Weights of a small transformer language model: vocabulary 2971.
Each number is 50 + 10 x the weight over its row's rms, rounded and kept within 0 to 99. Layers, rows and columns count from 0. The size before them is the row's rms in percent of the matrix's.

# layer 3 attention output, 384x384, rms 0.0252, rows 267-339, columns 288-383
062:63 56 57 62 56 48 62 49 55 48 37 48 54 69 55 54 18 41 48 41 40 44 59 71 50 57 51 59 41 50 47 53 54 44 67 38 56 56 43 49 44 50 45 46 53 67 48 58 36 41 47 47 58 48 54 46 43 22 41 52 35 45 53 54 34 62 38 70 73 48 75 62 70 55 57 34 55 41 34 43 51 36 58 33 47 51 66 53 40 49 41 32 55 53 47 50
065:59 52 62 46 42 33 75 57 61 50 35 65 63 65 54 61 48 57 60 53 28 44 31 56 36 62 57 39 55 41 47 64 44 61 56 53 52 51 48 42 69 61 49 64 59 50 52 41 33 58 56 47 56 59 59 68 43 59 46 44 40 53 37 47 36 61 62 47 49 58 56 57 44 63 46 46 34 47 49 62 31 42 34 46 39 54 39 50 32 56 36 54 44 43 52 62
083:39 52 27 21 38 62 66 52 71 60 51 45 51 43 58 56 60 61 46 71 46 41 52 34 55 46 52 55 57 26 44 53 39 46 22 69 54 38 58 35 55 51 68 65 40 58 33 53 44 53 58 28 55 38 63 63 47 63 53 34 44 49 61 51 40 63 55 60 39 72 45 50 27 43 49 53 44 54 41 46 45 63 30 46 39 47 49 61 47 40 50 52 37 42 53 65
083:64 46 34 63 62 41 46 46 30 48 54 45 64 45 61 41 46 64 39 35 68 55 82 51 46 44 30 72 53 57 73 47 44 46 42 57 60 66 47 61 53 48 49 47 40 48 67 40 50 52 57 52 52 38 45 46 46 46 53 60 63 38 49 28 52 63 64 53 52 59 39 75 59 35 23 75 63 36 55 40 43 72 54 57 50 59 47 43 55 69 60 56 58 46 48 36
101:59 50 54 62 68 61 39 20 40 49 48 42 37 41 57 40 68 40 38 57 54 59 56 62 40 55 38 67 36 61 56 64 47 40 45 34 52 52 43 55 53 33 30 25 49 54 59 53 59 44 45 54 51 38 42 43 42 55 53 79 53 46 53 48 44 65 48 64 66 47 45 57 77 49 51 51 65 43 29 34 37 46 63 26 51 53 56 44 53 68 61 54 60 41 39 47
156:39 58 64 47 45 55 63 54 79 42 42 56 44 56 51 43 62 55 59 66 44 64 33 34 57 46 58 29 55 38 40 60 55 57 63 45 47 61 50 47 54 57 48 56 42 45 65 57 53 59 64 58 39 58 53 58 42 75 48 36 46 38 30 54 60 51 59 17 31 42 35 35 28 52 39 55 38 46 59 66 44 54 48 54 43 49 41 54 54 35 57 51 43 53 50 50
111:21 48 46 48 50 41 66 46 61 50 33 75 55 53 50 42 72 58 58 57 50 55 17 30 47 61 58 33 63 41 56 61 60 53 40 70 46 42 55 46 71 48 38 61 62 39 71 36 59 74 44 35 40 49 46 54 58 76 54 47 40 52 30 53 63 54 63 26 26 40 43 47 33 63 45 50 39 43 68 51 51 58 40 59 59 63 16 49 53 61 61 72 49 26 46 45
104:38 59 38 34 35 47 55 57 39 39 38 64 55 63 54 57 45 48 51 46 37 36 51 61 60 54 59 33 31 63 55 28 46 67 38 51 39 31 63 40 49 63 56 50 54 54 34 40 41 45 34 41 58 69 58 49 51 51 29 44 31 52 42 49 52 56 42 59 59 53 73 57 50 70 62 39 42 68 61 54 54 34 38 34 59 56 55 57 30 32 32 48 45 43 52 54
094:63 26 64 65 44 47 54 51 40 46 44 61 56 65 57 50 57 49 67 40 53 48 48 58 33 64 38 33 47 70 51 51 46 57 72 40 64 47 45 59 63 61 41 45 58 51 44 57 41 35 44 69 62 43 46 59 41 56 37 50 38 40 40 44 50 45 43 48 75 36 67 44 71 58 52 50 60 42 75 59 37 40 61 43 56 44 71 33 44 54 42 44 42 49 47 51
070:59 55 47 59 60 58 56 40 59 42 50 42 40 49 33 39 38 51 51 58 59 65 61 53 68 46 51 60 66 51 43 64 52 58 59 35 43 67 52 54 50 42 37 34 53 34 72 56 63 47 45 66 37 39 54 48 50 64 56 52 55 34 60 78 66 56 54 22 42 33 21 30 43 49 31 42 53 46 43 65 53 56 55 54 31 60 43 52 54 64 63 51 61 61 47 37
115:61 56 66 58 37 48 52 49 53 31 60 56 51 55 70 37 72 27 58 55 26 51 43 55 35 40 45 26 35 58 49 65 51 31 72 59 53 65 33 47 50 51 38 56 57 47 40 49 59 43 64 65 53 54 37 57 52 50 34 50 31 32 36 43 36 30 44 54 68 54 63 59 59 32 51 34 53 45 52 43 30 32 62 27 70 38 64 58 36 34 42 23 53 41 33 62
118:44 37 50 75 66 64 54 37 63 36 55 62 64 55 53 42 31 33 27 29 52 56 50 38 52 45 41 43 47 37 43 59 62 30 54 45 54 54 27 60 36 39 41 51 59 45 65 64 57 51 53 49 23 49 44 35 36 44 59 60 49 51 36 44 51 45 54 57 48 46 48 48 62 45 38 51 60 38 35 43 57 54 56 44 59 50 42 51 52 50 63 48 59 50 36 36
097:40 54 43 55 55 49 46 39 62 39 48 46 50 42 53 39 37 41 35 56 57 54 48 43 57 40 55 34 53 54 59 64 60 47 38 51 42 58 35 62 44 41 47 54 53 35 62 44 58 54 44 55 39 52 39 31 49 55 46 52 41 37 52 46 68 59 42 50 33 35 31 57 50 49 22 67 60 46 55 40 45 54 65 46 60 56 43 47 46 52 57 53 63 55 34 44
072:54 52 71 53 60 43 49 50 55 38 28 31 47 64 44 49 45 61 65 44 45 59 37 64 35 65 50 46 77 45 35 65 64 61 56 38 66 51 40 72 71 46 30 52 55 60 66 36 40 51 65 44 50 43 42 55 40 54 49 60 53 56 37 59 40 38 52 38 42 49 40 47 56 48 40 42 59 20 57 43 36 54 56 64 52 63 55 44 73 59 66 50 42 48 52 46
057:61 41 37 41 58 39 54 43 41 67 60 53 54 27 67 50 74 36 38 46 55 52 58 34 32 47 29 59 44 55 67 61 41 29 37 61 39 47 47 50 58 46 51 53 41 59 46 66 42 51 55 48 66 38 38 57 65 54 57 53 61 64 50 26 28 53 60 60 47 70 39 59 57 39 36 69 53 46 49 21 29 63 45 47 53 43 35 50 47 60 57 62 49 47 48 64
075:63 73 58 57 41 35 51 56 44 69 48 48 43 39 51 47 68 44 70 54 46 45 48 40 43 63 54 40 55 51 53 45 58 40 47 54 55 51 71 36 50 61 57 59 47 45 49 29 55 73 50 56 60 41 45 66 65 44 37 48 52 37 51 50 54 59 45 31 33 46 35 75 23 56 46 44 49 56 51 47 58 54 51 48 54 44 35 43 45 59 47 60 42 42 39 52
092:15 58 30 40 63 69 25 38 42 39 39 38 40 51 32 54 33 57 48 49 47 46 49 59 73 47 64 42 43 61 48 30 72 69 35 48 44 45 57 55 50 50 40 40 52 36 58 34 53 42 43 37 35 52 38 27 52 57 54 54 45 36 51 83 80 63 38 25 38 34 47 45 48 71 54 43 49 61 67 61 58 47 54 65 52 81 51 53 49 40 61 48 41 41 62 28
050:37 38 54 44 48 45 60 48 57 42 44 43 53 48 56 50 62 39 43 72 48 49 53 45 57 43 44 38 48 43 60 59 61 54 47 47 35 48 44 51 55 53 46 70 47 46 45 55 43 58 60 43 53 58 46 41 36 64 36 44 33 38 35 41 60 54 52 53 48 50 62 50 45 47 28 65 46 45 41 44 43 57 52 47 59 53 52 53 56 33 54 61 53 53 36 62
069:45 51 35 37 39 40 40 51 38 41 47 39 41 35 48 58 49 43 45 73 54 40 58 59 57 59 50 55 50 57 48 54 54 59 21 49 43 43 55 40 51 49 56 50 46 45 43 26 45 53 34 40 50 55 61 50 61 48 52 56 38 41 53 54 61 60 34 63 47 46 52 46 49 63 58 43 58 68 34 42 56 45 41 41 53 54 65 56 38 49 41 60 56 38 51 60
109:34 60 31 23 47 60 41 46 34 59 51 36 23 19 47 45 50 55 48 69 60 44 52 54 82 44 60 64 48 63 63 33 57 63 15 74 49 25 69 42 58 44 62 46 46 47 36 38 63 64 42 36 44 39 42 41 67 53 52 37 50 28 73 72 77 70 39 45 30 47 40 72 27 56 54 53 52 59 51 38 66 56 46 61 54 59 51 56 59 41 55 62 56 48 50 42
139:85 48 73 63 45 35 43 59 27 55 67 34 38 37 70 60 67 47 57 45 46 44 72 55 36 39 35 65 59 50 61 54 34 42 74 62 60 75 43 61 55 52 55 48 30 68 28 55 48 60 69 55 83 47 40 70 59 29 54 48 60 62 54 28 28 28 60 65 76 72 66 61 59 21 57 33 66 49 38 38 33 53 43 41 49 29 79 46 49 55 38 36 41 41 47 75
140:48 46 53 41 46 50 56 59 56 53 34 59 49 64 31 57 29 72 70 34 55 52 41 65 56 66 76 58 58 42 37 36 45 77 47 44 64 34 70 51 60 58 45 38 56 49 57 54 31 38 44 58 37 56 57 57 54 50 57 46 60 56 66 84 46 65 45 36 27 45 28 19 39 72 62 27 35 45 68 72 64 40 50 72 12 60 40 45 47 68 45 55 44 65 63 30
049:31 57 24 27 37 59 69 56 65 62 50 57 46 62 53 47 49 49 53 64 67 52 42 35 59 48 60 42 41 52 52 57 46 54 33 57 34 34 57 26 39 58 62 59 52 42 49 53 58 37 31 44 34 39 60 49 54 55 46 42 35 39 47 46 68 62 34 49 47 34 56 38 32 65 54 47 40 68 54 61 66 62 49 39 52 43 34 56 39 35 40 62 58 56 49 50
072:49 44 39 41 52 63 50 46 57 59 58 67 61 53 28 53 55 46 32 62 45 57 37 41 67 40 43 52 50 28 27 55 38 41 51 44 22 49 51 45 42 47 54 53 53 49 47 68 51 47 56 42 47 56 53 53 37 62 61 48 44 56 52 42 46 36 69 49 52 52 51 29 47 50 39 53 35 53 37 66 48 49 40 47 29 47 35 59 41 51 51 55 62 56 45 64
155:51 46 52 40 27 41 63 64 56 63 51 80 69 56 66 52 63 38 57 50 42 42 42 49 38 56 54 22 37 63 62 50 29 58 47 67 46 32 50 46 59 62 61 55 65 42 26 51 44 47 38 54 65 56 47 64 55 54 35 46 31 56 42 48 36 48 41 71 71 57 78 54 50 60 60 44 43 69 70 56 47 32 47 29 56 35 53 49 22 36 29 54 48 53 39 66
089:48 47 39 39 58 60 44 37 27 59 49 23 30 46 62 43 66 56 47 75 65 60 84 47 56 53 26 83 51 61 59 55 40 49 39 54 43 56 50 55 58 44 46 34 25 62 58 61 59 44 49 42 71 26 44 54 36 69 47 68 53 45 71 42 51 65 54 56 72 47 48 62 73 37 40 67 67 46 32 33 36 72 43 37 47 55 61 35 67 54 62 56 53 39 48 61
084:56 67 55 49 44 60 59 51 51 39 52 70 58 47 45 53 59 55 41 48 28 55 49 49 60 34 46 48 53 39 38 36 38 51 56 54 38 52 49 44 46 58 56 53 52 42 55 53 53 46 55 44 50 55 50 51 46 67 47 47 55 51 36 46 41 52 72 40 55 66 49 49 45 44 44 33 33 66 41 77 32 51 41 46 40 46 44 54 38 45 46 46 59 49 47 57
123:60 34 44 43 48 54 55 57 46 83 60 46 53 39 42 55 49 62 46 42 79 51 59 44 52 57 50 78 65 43 41 46 32 50 43 49 49 40 63 50 49 57 63 40 47 49 42 79 46 35 45 59 54 34 55 48 45 51 62 52 73 57 79 63 48 50 42 58 44 54 42 36 46 52 48 61 53 49 60 64 68 56 49 68 27 39 51 50 60 47 45 53 45 71 54 49
175:60 43 44 61 41 43 46 47 37 55 71 74 63 51 43 47 61 25 40 49 36 50 44 47 44 40 38 33 41 68 46 52 56 38 59 52 26 48 44 36 30 61 47 61 65 26 38 34 63 51 29 62 54 72 54 45 63 54 54 55 30 51 37 27 57 25 44 54 63 37 79 58 61 54 57 59 45 70 37 68 53 29 56 34 70 34 58 57 32 53 33 54 71 48 41 56
127:63 37 64 72 65 50 33 44 39 65 56 33 43 43 46 48 24 40 30 45 58 50 72 64 47 52 43 59 46 53 55 49 70 38 69 37 52 54 45 61 33 37 52 44 41 55 42 48 59 60 52 57 52 50 44 39 49 21 56 51 54 46 71 38 58 63 42 67 56 43 64 86 56 51 52 59 64 41 34 42 68 41 67 54 66 44 68 41 58 56 52 41 47 54 41 48
082:44 77 41 41 47 53 51 50 40 30 47 63 60 48 57 57 59 43 34 31 44 38 46 57 62 41 52 35 17 46 41 27 35 45 39 46 42 36 62 48 43 55 55 37 56 45 41 56 38 41 38 41 44 58 58 50 50 51 41 58 52 59 34 51 52 47 42 60 61 56 57 53 57 59 59 34 42 64 62 46 49 40 42 37 42 62 44 64 33 40 48 50 52 44 53 39
150:14 39 43 43 66 59 50 38 42 56 25 57 44 51 41 48 61 48 39 49 50 43 36 47 69 56 43 31 39 63 58 41 57 60 38 43 23 23 58 53 61 47 31 41 56 42 74 47 51 52 36 28 44 50 44 38 39 70 61 52 36 52 32 64 69 52 54 29 51 31 61 56 56 76 50 64 49 57 57 56 57 46 55 50 57 82 41 44 48 33 62 64 51 46 50 44
103:34 68 22 34 44 57 41 54 54 29 64 46 53 31 47 52 58 48 28 68 35 45 52 38 76 19 55 50 42 18 41 38 56 31 27 52 35 49 57 27 26 43 75 69 36 49 41 45 61 60 59 28 34 67 62 43 39 63 47 33 45 49 54 34 60 47 69 46 28 60 36 66 20 42 36 59 39 60 34 45 52 63 30 54 56 50 35 63 50 38 52 53 52 43 52 58
061:65 59 60 50 47 55 49 45 63 37 65 59 56 36 63 43 52 52 38 41 50 57 50 29 56 33 54 45 48 33 50 52 32 37 49 52 57 66 45 50 42 44 57 48 47 45 50 60 57 59 66 57 44 54 47 52 52 60 53 45 65 49 55 41 37 48 67 54 43 73 34 43 38 24 33 45 54 53 50 50 36 58 48 47 38 41 33 50 46 56 52 49 56 49 35 55
103:61 58 23 40 47 57 23 50 41 49 67 51 69 46 30 62 37 56 17 29 40 54 67 50 50 21 49 64 36 41 28 27 23 45 46 42 35 53 40 52 20 56 68 48 47 52 35 60 40 30 52 51 59 66 50 41 56 49 57 52 68 75 77 28 31 34 60 75 54 78 53 47 57 36 50 51 52 68 52 56 51 55 44 59 32 39 55 65 41 51 41 41 61 61 53 60
081:37 37 52 46 56 51 51 44 49 47 29 48 59 60 62 43 44 42 50 45 58 47 40 56 32 68 57 28 31 53 59 58 60 53 41 41 46 27 45 59 59 52 37 50 57 49 58 54 39 37 45 50 43 60 42 45 26 53 41 60 36 44 43 55 55 61 36 59 44 36 56 58 63 69 53 67 54 38 70 45 60 41 69 47 63 64 51 40 47 42 56 42 35 49 47 43
060:46 46 42 57 47 59 78 32 52 53 53 49 41 67 28 37 37 51 50 63 58 64 49 46 53 63 52 63 68 65 45 67 67 33 48 39 40 44 51 39 49 50 27 57 64 44 61 53 65 34 29 59 36 30 66 49 40 61 62 64 27 36 54 59 52 47 36 37 42 26 41 47 50 56 46 64 51 37 32 58 60 42 51 53 47 48 38 49 44 55 48 58 61 59 39 40
168:61 38 46 57 60 55 57 23 34 74 55 50 42 46 42 36 64 43 47 51 71 53 60 50 49 62 35 62 53 76 64 65 40 55 40 51 38 41 55 69 62 45 30 25 58 32 64 51 54 36 26 59 51 28 46 44 45 70 50 80 42 47 58 68 55 56 43 46 66 35 50 48 70 57 41 61 64 55 49 54 46 43 65 41 41 54 54 38 44 55 55 61 62 51 44 43
098:44 46 78 59 55 36 48 44 37 32 39 46 40 42 76 44 77 39 62 49 47 48 30 59 51 61 41 13 49 73 78 59 59 53 60 35 59 39 44 71 67 54 24 42 60 47 55 50 49 63 56 51 57 52 34 56 49 50 42 63 41 56 11 56 57 30 47 36 56 37 61 41 65 53 57 36 55 46 77 31 44 45 71 42 73 58 64 44 59 30 53 45 37 43 37 47
097:46 58 59 63 63 62 49 47 60 31 53 52 67 67 56 54 49 52 43 31 51 57 29 39 48 40 51 51 55 29 28 62 46 43 63 50 60 69 28 72 46 48 42 52 57 49 61 68 49 37 68 42 43 47 46 52 33 47 58 69 58 64 25 51 41 24 55 48 62 50 53 23 69 34 49 38 51 39 54 47 36 62 52 54 41 55 52 55 53 48 59 38 48 48 55 37
077:46 53 51 42 42 50 65 52 37 33 42 34 33 61 49 47 33 64 74 48 51 51 63 66 47 70 61 60 54 65 66 50 60 56 34 47 74 37 58 51 63 50 39 41 44 66 46 46 36 39 52 54 37 43 55 54 40 49 40 42 55 43 73 71 32 68 42 44 34 52 33 53 54 61 61 45 51 30 58 40 50 45 52 62 51 57 51 40 51 49 48 43 31 51 54 47
103:69 51 49 53 31 26 75 63 17 66 60 64 56 58 50 60 51 43 64 48 52 38 52 73 42 65 46 51 55 67 58 52 46 57 45 52 41 38 63 41 47 70 53 56 68 45 37 39 47 43 30 60 66 55 61 60 57 43 43 63 25 54 55 57 41 45 38 58 66 44 69 68 52 69 61 42 37 60 44 59 62 24 47 34 52 42 59 43 24 57 19 51 56 55 43 56
090:70 67 48 45 49 58 46 54 56 50 59 53 55 57 25 59 36 66 39 42 34 60 69 66 63 35 56 74 49 31 18 44 23 62 67 32 43 71 51 48 43 56 58 34 47 52 52 61 41 33 62 58 55 50 53 63 48 54 62 55 71 53 67 69 32 50 64 49 51 71 39 34 49 46 50 34 33 51 36 77 42 50 37 57 05 46 51 51 43 70 47 47 62 59 60 54
075:73 56 62 66 33 43 66 63 70 65 67 63 72 53 61 56 48 47 55 35 38 56 47 48 32 47 52 41 48 48 51 61 35 40 71 50 58 71 43 51 45 55 64 53 54 41 45 63 52 45 46 67 60 43 52 68 57 39 56 56 55 62 52 41 36 40 40 66 64 57 60 42 46 47 62 40 47 62 60 62 51 44 52 47 43 26 51 44 35 53 39 42 54 58 43 50
127:57 39 58 57 67 64 40 35 35 57 57 52 47 30 41 51 53 55 34 23 59 46 57 57 72 39 37 57 50 67 62 38 36 57 45 56 53 46 60 74 54 43 41 29 47 37 57 55 49 53 42 54 52 40 33 50 65 50 59 58 64 56 44 74 57 45 64 42 60 48 51 56 54 53 51 55 69 61 55 53 56 49 65 59 40 61 69 45 48 55 54 49 49 50 46 41
061:59 51 44 40 42 59 43 44 47 49 53 63 62 58 56 37 45 39 52 37 42 59 46 57 47 48 57 38 24 63 40 54 25 39 51 50 51 45 48 51 36 46 44 38 68 52 43 58 52 39 47 66 52 60 49 53 57 43 43 60 53 51 58 44 24 39 37 70 61 58 57 44 70 48 62 43 49 56 65 50 45 26 54 34 42 32 51 57 38 48 43 46 55 60 36 57
116:79 55 71 62 45 38 61 58 47 55 51 54 52 56 34 64 49 53 59 50 37 49 64 60 43 58 44 65 60 43 28 40 46 54 72 27 44 60 64 29 46 57 56 55 45 50 53 50 46 47 47 71 58 56 69 61 48 52 46 45 56 47 52 43 47 60 62 39 53 53 44 51 39 61 49 54 38 52 23 78 50 45 39 52 31 41 54 46 53 68 38 52 50 61 59 56
112:36 60 32 51 52 57 39 38 59 65 66 61 54 37 32 40 54 38 38 53 56 53 35 29 56 38 60 51 52 45 45 55 61 28 45 61 40 49 56 48 29 44 52 57 58 29 53 42 74 63 40 56 30 59 39 37 69 55 62 47 46 39 59 52 67 40 48 38 25 36 40 58 33 53 45 62 50 60 47 56 66 55 54 58 58 43 30 58 49 52 57 48 69 55 38 39
077:58 52 36 46 52 59 41 59 49 48 56 45 44 34 34 55 42 48 27 54 35 54 75 56 73 24 37 57 56 41 40 47 44 63 42 36 32 48 47 59 39 48 60 46 41 48 47 53 45 50 62 31 55 48 34 54 54 60 55 45 56 50 40 49 40 45 78 51 48 69 50 58 39 41 34 49 52 57 33 55 42 58 44 64 46 46 58 56 43 44 46 46 54 62 46 66
065:42 56 71 52 44 52 58 58 65 54 57 43 50 56 66 51 46 53 67 46 52 49 40 27 47 52 58 49 66 46 49 46 62 34 64 63 77 56 46 56 52 54 59 70 45 60 37 63 46 54 75 51 50 47 35 57 56 31 49 27 56 46 48 54 40 39 50 40 36 57 46 45 36 31 51 43 55 31 66 41 53 66 55 67 62 37 48 62 65 32 56 33 31 60 46 48
066:34 45 49 53 69 58 42 39 44 37 29 36 45 54 48 44 19 59 40 30 65 56 43 63 61 55 60 55 46 52 53 42 67 61 36 39 70 41 47 64 56 31 33 29 56 56 65 57 45 44 55 37 30 49 47 31 43 37 64 57 64 58 56 72 45 58 45 45 32 48 40 38 61 56 59 47 55 34 66 32 60 50 62 63 48 78 42 47 68 55 75 56 45 49 56 19
132:67 38 66 61 58 47 43 54 36 42 54 27 33 60 40 53 32 58 69 45 60 51 63 65 43 57 51 59 59 60 43 46 59 59 67 30 56 57 50 56 46 57 43 36 46 52 61 57 41 30 49 75 45 42 54 49 38 37 52 55 60 45 63 64 57 44 32 40 50 27 38 19 60 50 49 38 54 42 59 61 58 46 68 70 37 52 67 48 61 53 48 41 45 61 61 40
071:55 50 47 59 49 35 48 47 41 50 40 67 52 46 46 60 44 36 49 38 44 37 43 79 44 66 53 40 34 60 52 46 52 61 50 51 51 31 59 42 56 58 40 47 71 40 42 33 46 58 27 54 60 52 53 48 68 35 48 69 42 47 45 44 54 64 34 72 63 43 71 66 58 80 70 31 39 64 45 47 56 26 45 27 52 61 52 45 33 70 31 55 65 39 42 39
067:70 59 58 49 43 53 54 52 55 55 63 54 60 57 39 49 54 53 43 41 36 56 52 54 46 43 49 54 46 46 35 58 33 53 64 42 46 66 41 50 44 48 58 53 51 51 45 53 48 49 60 61 56 50 49 65 48 50 43 54 66 55 49 47 31 37 54 58 60 72 52 52 51 38 46 57 50 50 42 60 42 51 45 48 42 30 61 46 47 49 45 46 52 66 51 65
106:58 45 57 64 53 69 42 38 27 46 71 54 52 36 57 50 43 46 28 29 48 47 71 41 79 31 43 53 45 53 53 33 42 54 50 46 43 55 44 71 42 41 59 33 52 34 51 73 56 40 57 51 45 44 36 39 43 59 66 56 61 60 51 55 45 44 60 54 58 57 47 54 50 35 37 43 61 66 53 57 52 52 54 50 43 47 53 55 46 48 51 48 54 56 39 43
078:30 68 25 41 41 48 57 63 50 16 35 54 42 56 45 59 32 64 58 60 39 43 44 60 71 40 75 54 49 31 36 30 57 55 33 52 52 42 51 32 50 55 56 51 59 52 53 42 46 41 49 22 36 63 64 45 38 57 50 38 48 50 53 60 54 47 55 40 29 51 37 30 38 58 53 23 27 55 57 50 58 44 28 58 40 70 27 67 46 48 48 44 49 43 68 43
092:76 49 42 51 57 56 22 31 46 62 74 50 54 38 22 49 63 46 24 46 33 53 71 56 50 22 27 73 45 50 30 55 30 54 43 36 35 68 54 48 38 49 49 39 45 36 53 35 55 47 37 57 58 52 43 41 57 69 59 73 59 52 66 59 37 48 68 56 64 70 48 48 61 39 41 62 62 65 08 72 35 45 46 42 31 49 70 48 35 65 44 57 71 44 55 60
096:52 77 45 44 47 47 38 52 48 47 51 50 41 50 32 50 69 55 50 59 30 55 58 59 73 28 42 43 51 61 50 51 39 73 48 40 26 51 60 54 49 57 45 44 51 30 62 34 53 52 42 46 45 54 38 42 46 85 40 55 46 45 34 59 59 51 67 27 45 51 51 57 53 55 27 59 51 64 47 74 33 48 52 53 45 58 50 48 35 46 44 57 66 60 56 55
161:51 49 64 46 47 29 50 64 36 40 29 40 60 60 58 62 38 49 55 40 40 38 48 81 40 64 51 39 47 52 49 48 55 67 52 32 55 39 51 58 57 56 50 54 43 70 43 42 26 42 60 41 64 62 58 51 40 34 38 50 46 62 39 47 31 44 46 71 56 64 67 66 64 54 60 45 47 36 54 37 44 33 55 52 60 60 73 51 44 42 42 43 31 50 56 60
063:54 56 52 39 47 55 47 50 28 37 52 38 40 56 46 55 59 48 60 65 33 47 58 69 56 46 48 39 49 56 52 48 46 74 50 35 39 42 50 50 53 51 45 42 49 55 32 43 40 47 57 40 62 67 48 59 45 63 38 53 46 53 41 48 32 44 56 45 61 56 57 45 61 44 56 35 48 61 39 50 27 38 47 35 47 56 69 50 41 48 38 44 48 49 54 71
076:36 70 20 28 27 50 42 57 59 57 59 62 42 34 52 47 55 41 47 60 51 48 49 34 52 39 71 35 35 57 55 33 40 46 27 61 34 32 65 31 27 55 66 51 64 29 32 44 57 46 28 59 36 59 58 46 77 58 52 40 45 51 75 54 56 55 32 59 30 51 43 43 31 55 61 42 38 86 72 55 64 44 46 42 51 36 34 56 29 43 39 65 61 59 46 53
064:68 62 54 57 33 44 57 55 59 52 72 61 61 61 59 41 45 31 54 47 47 56 53 45 31 49 58 46 43 54 46 56 43 33 58 52 50 59 44 36 31 52 59 52 61 42 45 56 59 39 41 77 39 53 54 52 59 40 40 47 47 50 65 36 30 51 31 61 58 53 51 48 55 39 52 43 52 59 49 55 50 41 56 35 54 18 42 56 37 50 34 41 64 55 41 52
085:62 68 57 54 42 33 60 48 54 56 59 45 35 50 60 46 59 37 58 76 52 52 51 57 43 53 47 58 53 61 51 59 58 36 56 38 38 55 63 27 41 55 50 55 52 46 47 44 69 49 36 71 54 55 66 51 42 52 34 47 38 40 57 36 65 52 34 48 51 29 46 65 49 55 44 61 44 51 34 56 53 44 49 38 67 38 47 51 55 51 39 42 60 66 49 51
077:54 63 63 57 57 56 45 47 58 50 57 48 49 41 38 52 56 56 44 40 40 49 48 48 66 34 47 61 55 42 49 50 53 45 50 58 57 62 52 47 55 47 46 50 41 48 55 46 52 69 64 42 39 47 42 56 68 51 63 44 62 52 42 63 43 40 74 37 39 57 37 56 38 39 48 50 49 43 32 48 46 53 47 55 37 56 51 53 51 60 59 44 51 49 49 44
085:60 56 37 43 45 51 59 53 47 62 67 49 38 31 27 55 45 48 31 50 55 47 83 49 64 41 42 60 62 52 46 34 55 38 51 54 38 43 68 34 39 53 72 62 42 44 40 52 58 58 35 60 43 34 61 51 65 47 56 35 51 49 79 54 65 54 53 41 45 47 37 61 23 53 41 60 50 61 32 65 66 66 36 68 52 40 51 61 54 45 41 45 56 62 66 51
050:62 44 52 70 37 43 72 58 53 61 73 69 74 54 53 52 44 43 47 21 60 43 49 32 45 53 52 42 51 57 45 42 56 18 66 61 64 50 55 41 41 57 55 56 61 39 38 59 55 39 43 67 41 43 59 51 57 28 62 49 58 44 48 49 51 30 35 50 41 46 56 53 36 54 59 54 59 43 58 49 76 39 57 64 59 34 46 67 46 41 42 41 39 62 39 38
134:62 48 52 57 41 50 62 58 62 61 59 63 67 67 63 45 50 43 58 44 55 55 46 41 16 57 53 39 39 52 56 64 30 46 70 59 52 67 34 54 47 55 47 57 58 54 41 59 40 37 51 66 59 52 45 58 53 45 40 55 44 56 42 32 34 43 38 67 73 56 69 42 65 40 56 53 51 51 67 49 37 45 54 38 51 31 51 43 40 51 42 45 52 52 45 62
084:38 48 70 67 68 61 41 40 40 26 45 54 49 42 80 39 65 51 53 35 44 47 28 32 56 51 46 24 45 46 55 39 60 43 68 59 72 50 33 71 60 37 45 44 51 48 64 55 56 68 72 39 50 48 35 58 53 43 58 47 53 53 20 40 59 37 57 41 55 47 48 48 50 35 59 29 53 44 76 24 44 58 58 51 66 59 50 54 66 47 75 45 35 22 38 34
101:48 53 71 70 44 52 81 53 72 47 53 57 54 68 80 43 46 52 68 41 54 51 42 32 42 57 63 47 52 53 55 43 60 40 66 63 78 58 40 51 56 53 53 50 56 52 54 67 55 45 54 61 39 44 47 60 52 34 45 39 46 45 50 57 45 52 31 42 48 45 47 48 39 42 58 41 49 39 66 42 60 48 54 49 52 41 39 59 55 39 55 39 43 49 45 32
070:54 64 43 67 54 54 43 49 56 35 62 54 60 49 57 45 53 39 38 38 27 41 61 42 49 26 39 38 41 38 56 38 61 34 54 70 54 68 40 58 41 47 55 68 43 48 53 29 54 67 58 36 45 59 48 53 58 42 46 49 38 42 26 40 55 36 64 48 50 66 57 77 37 37 51 45 61 56 35 44 43 51 46 46 63 48 56 60 34 46 51 34 53 30 47 57
110:27 41 16 37 58 68 30 35 71 75 51 62 56 49 28 44 42 47 30 49 75 59 42 34 66 45 62 58 46 50 38 51 44 54 22 52 30 37 55 41 36 33 51 40 64 30 56 50 64 44 27 56 30 47 53 28 68 60 72 58 58 44 73 67 71 65 44 58 40 37 42 26 48 61 46 71 57 63 54 61 81 54 54 56 38 56 35 51 46 52 61 66 71 60 51 31
057:56 52 65 62 62 45 44 46 32 34 39 50 40 51 65 36 61 45 59 54 42 51 43 71 46 55 53 42 44 49 59 60 68 57 59 43 58 56 39 69 58 44 36 42 54 49 70 32 49 57 68 47 43 61 35 45 48 44 39 59 50 46 28 54 39 42 57 44 41 49 38 47 55 43 47 26 42 44 61 42 36 38 69 45 62 54 49 48 53 62 56 45 48 26 38 48
100:60 43 56 59 47 44 63 53 45 57 50 59 56 62 42 42 42 49 57 27 55 44 48 57 50 61 47 41 49 60 59 45 48 52 54 39 67 42 62 46 47 55 33 47 64 46 61 42 42 39 38 72 38 45 60 53 61 37 56 64 50 46 46 75 49 52 40 50 46 47 49 55 52 68 65 58 48 39 50 47 67 33 64 54 47 52 57 31 38 57 44 52 48 40 46 32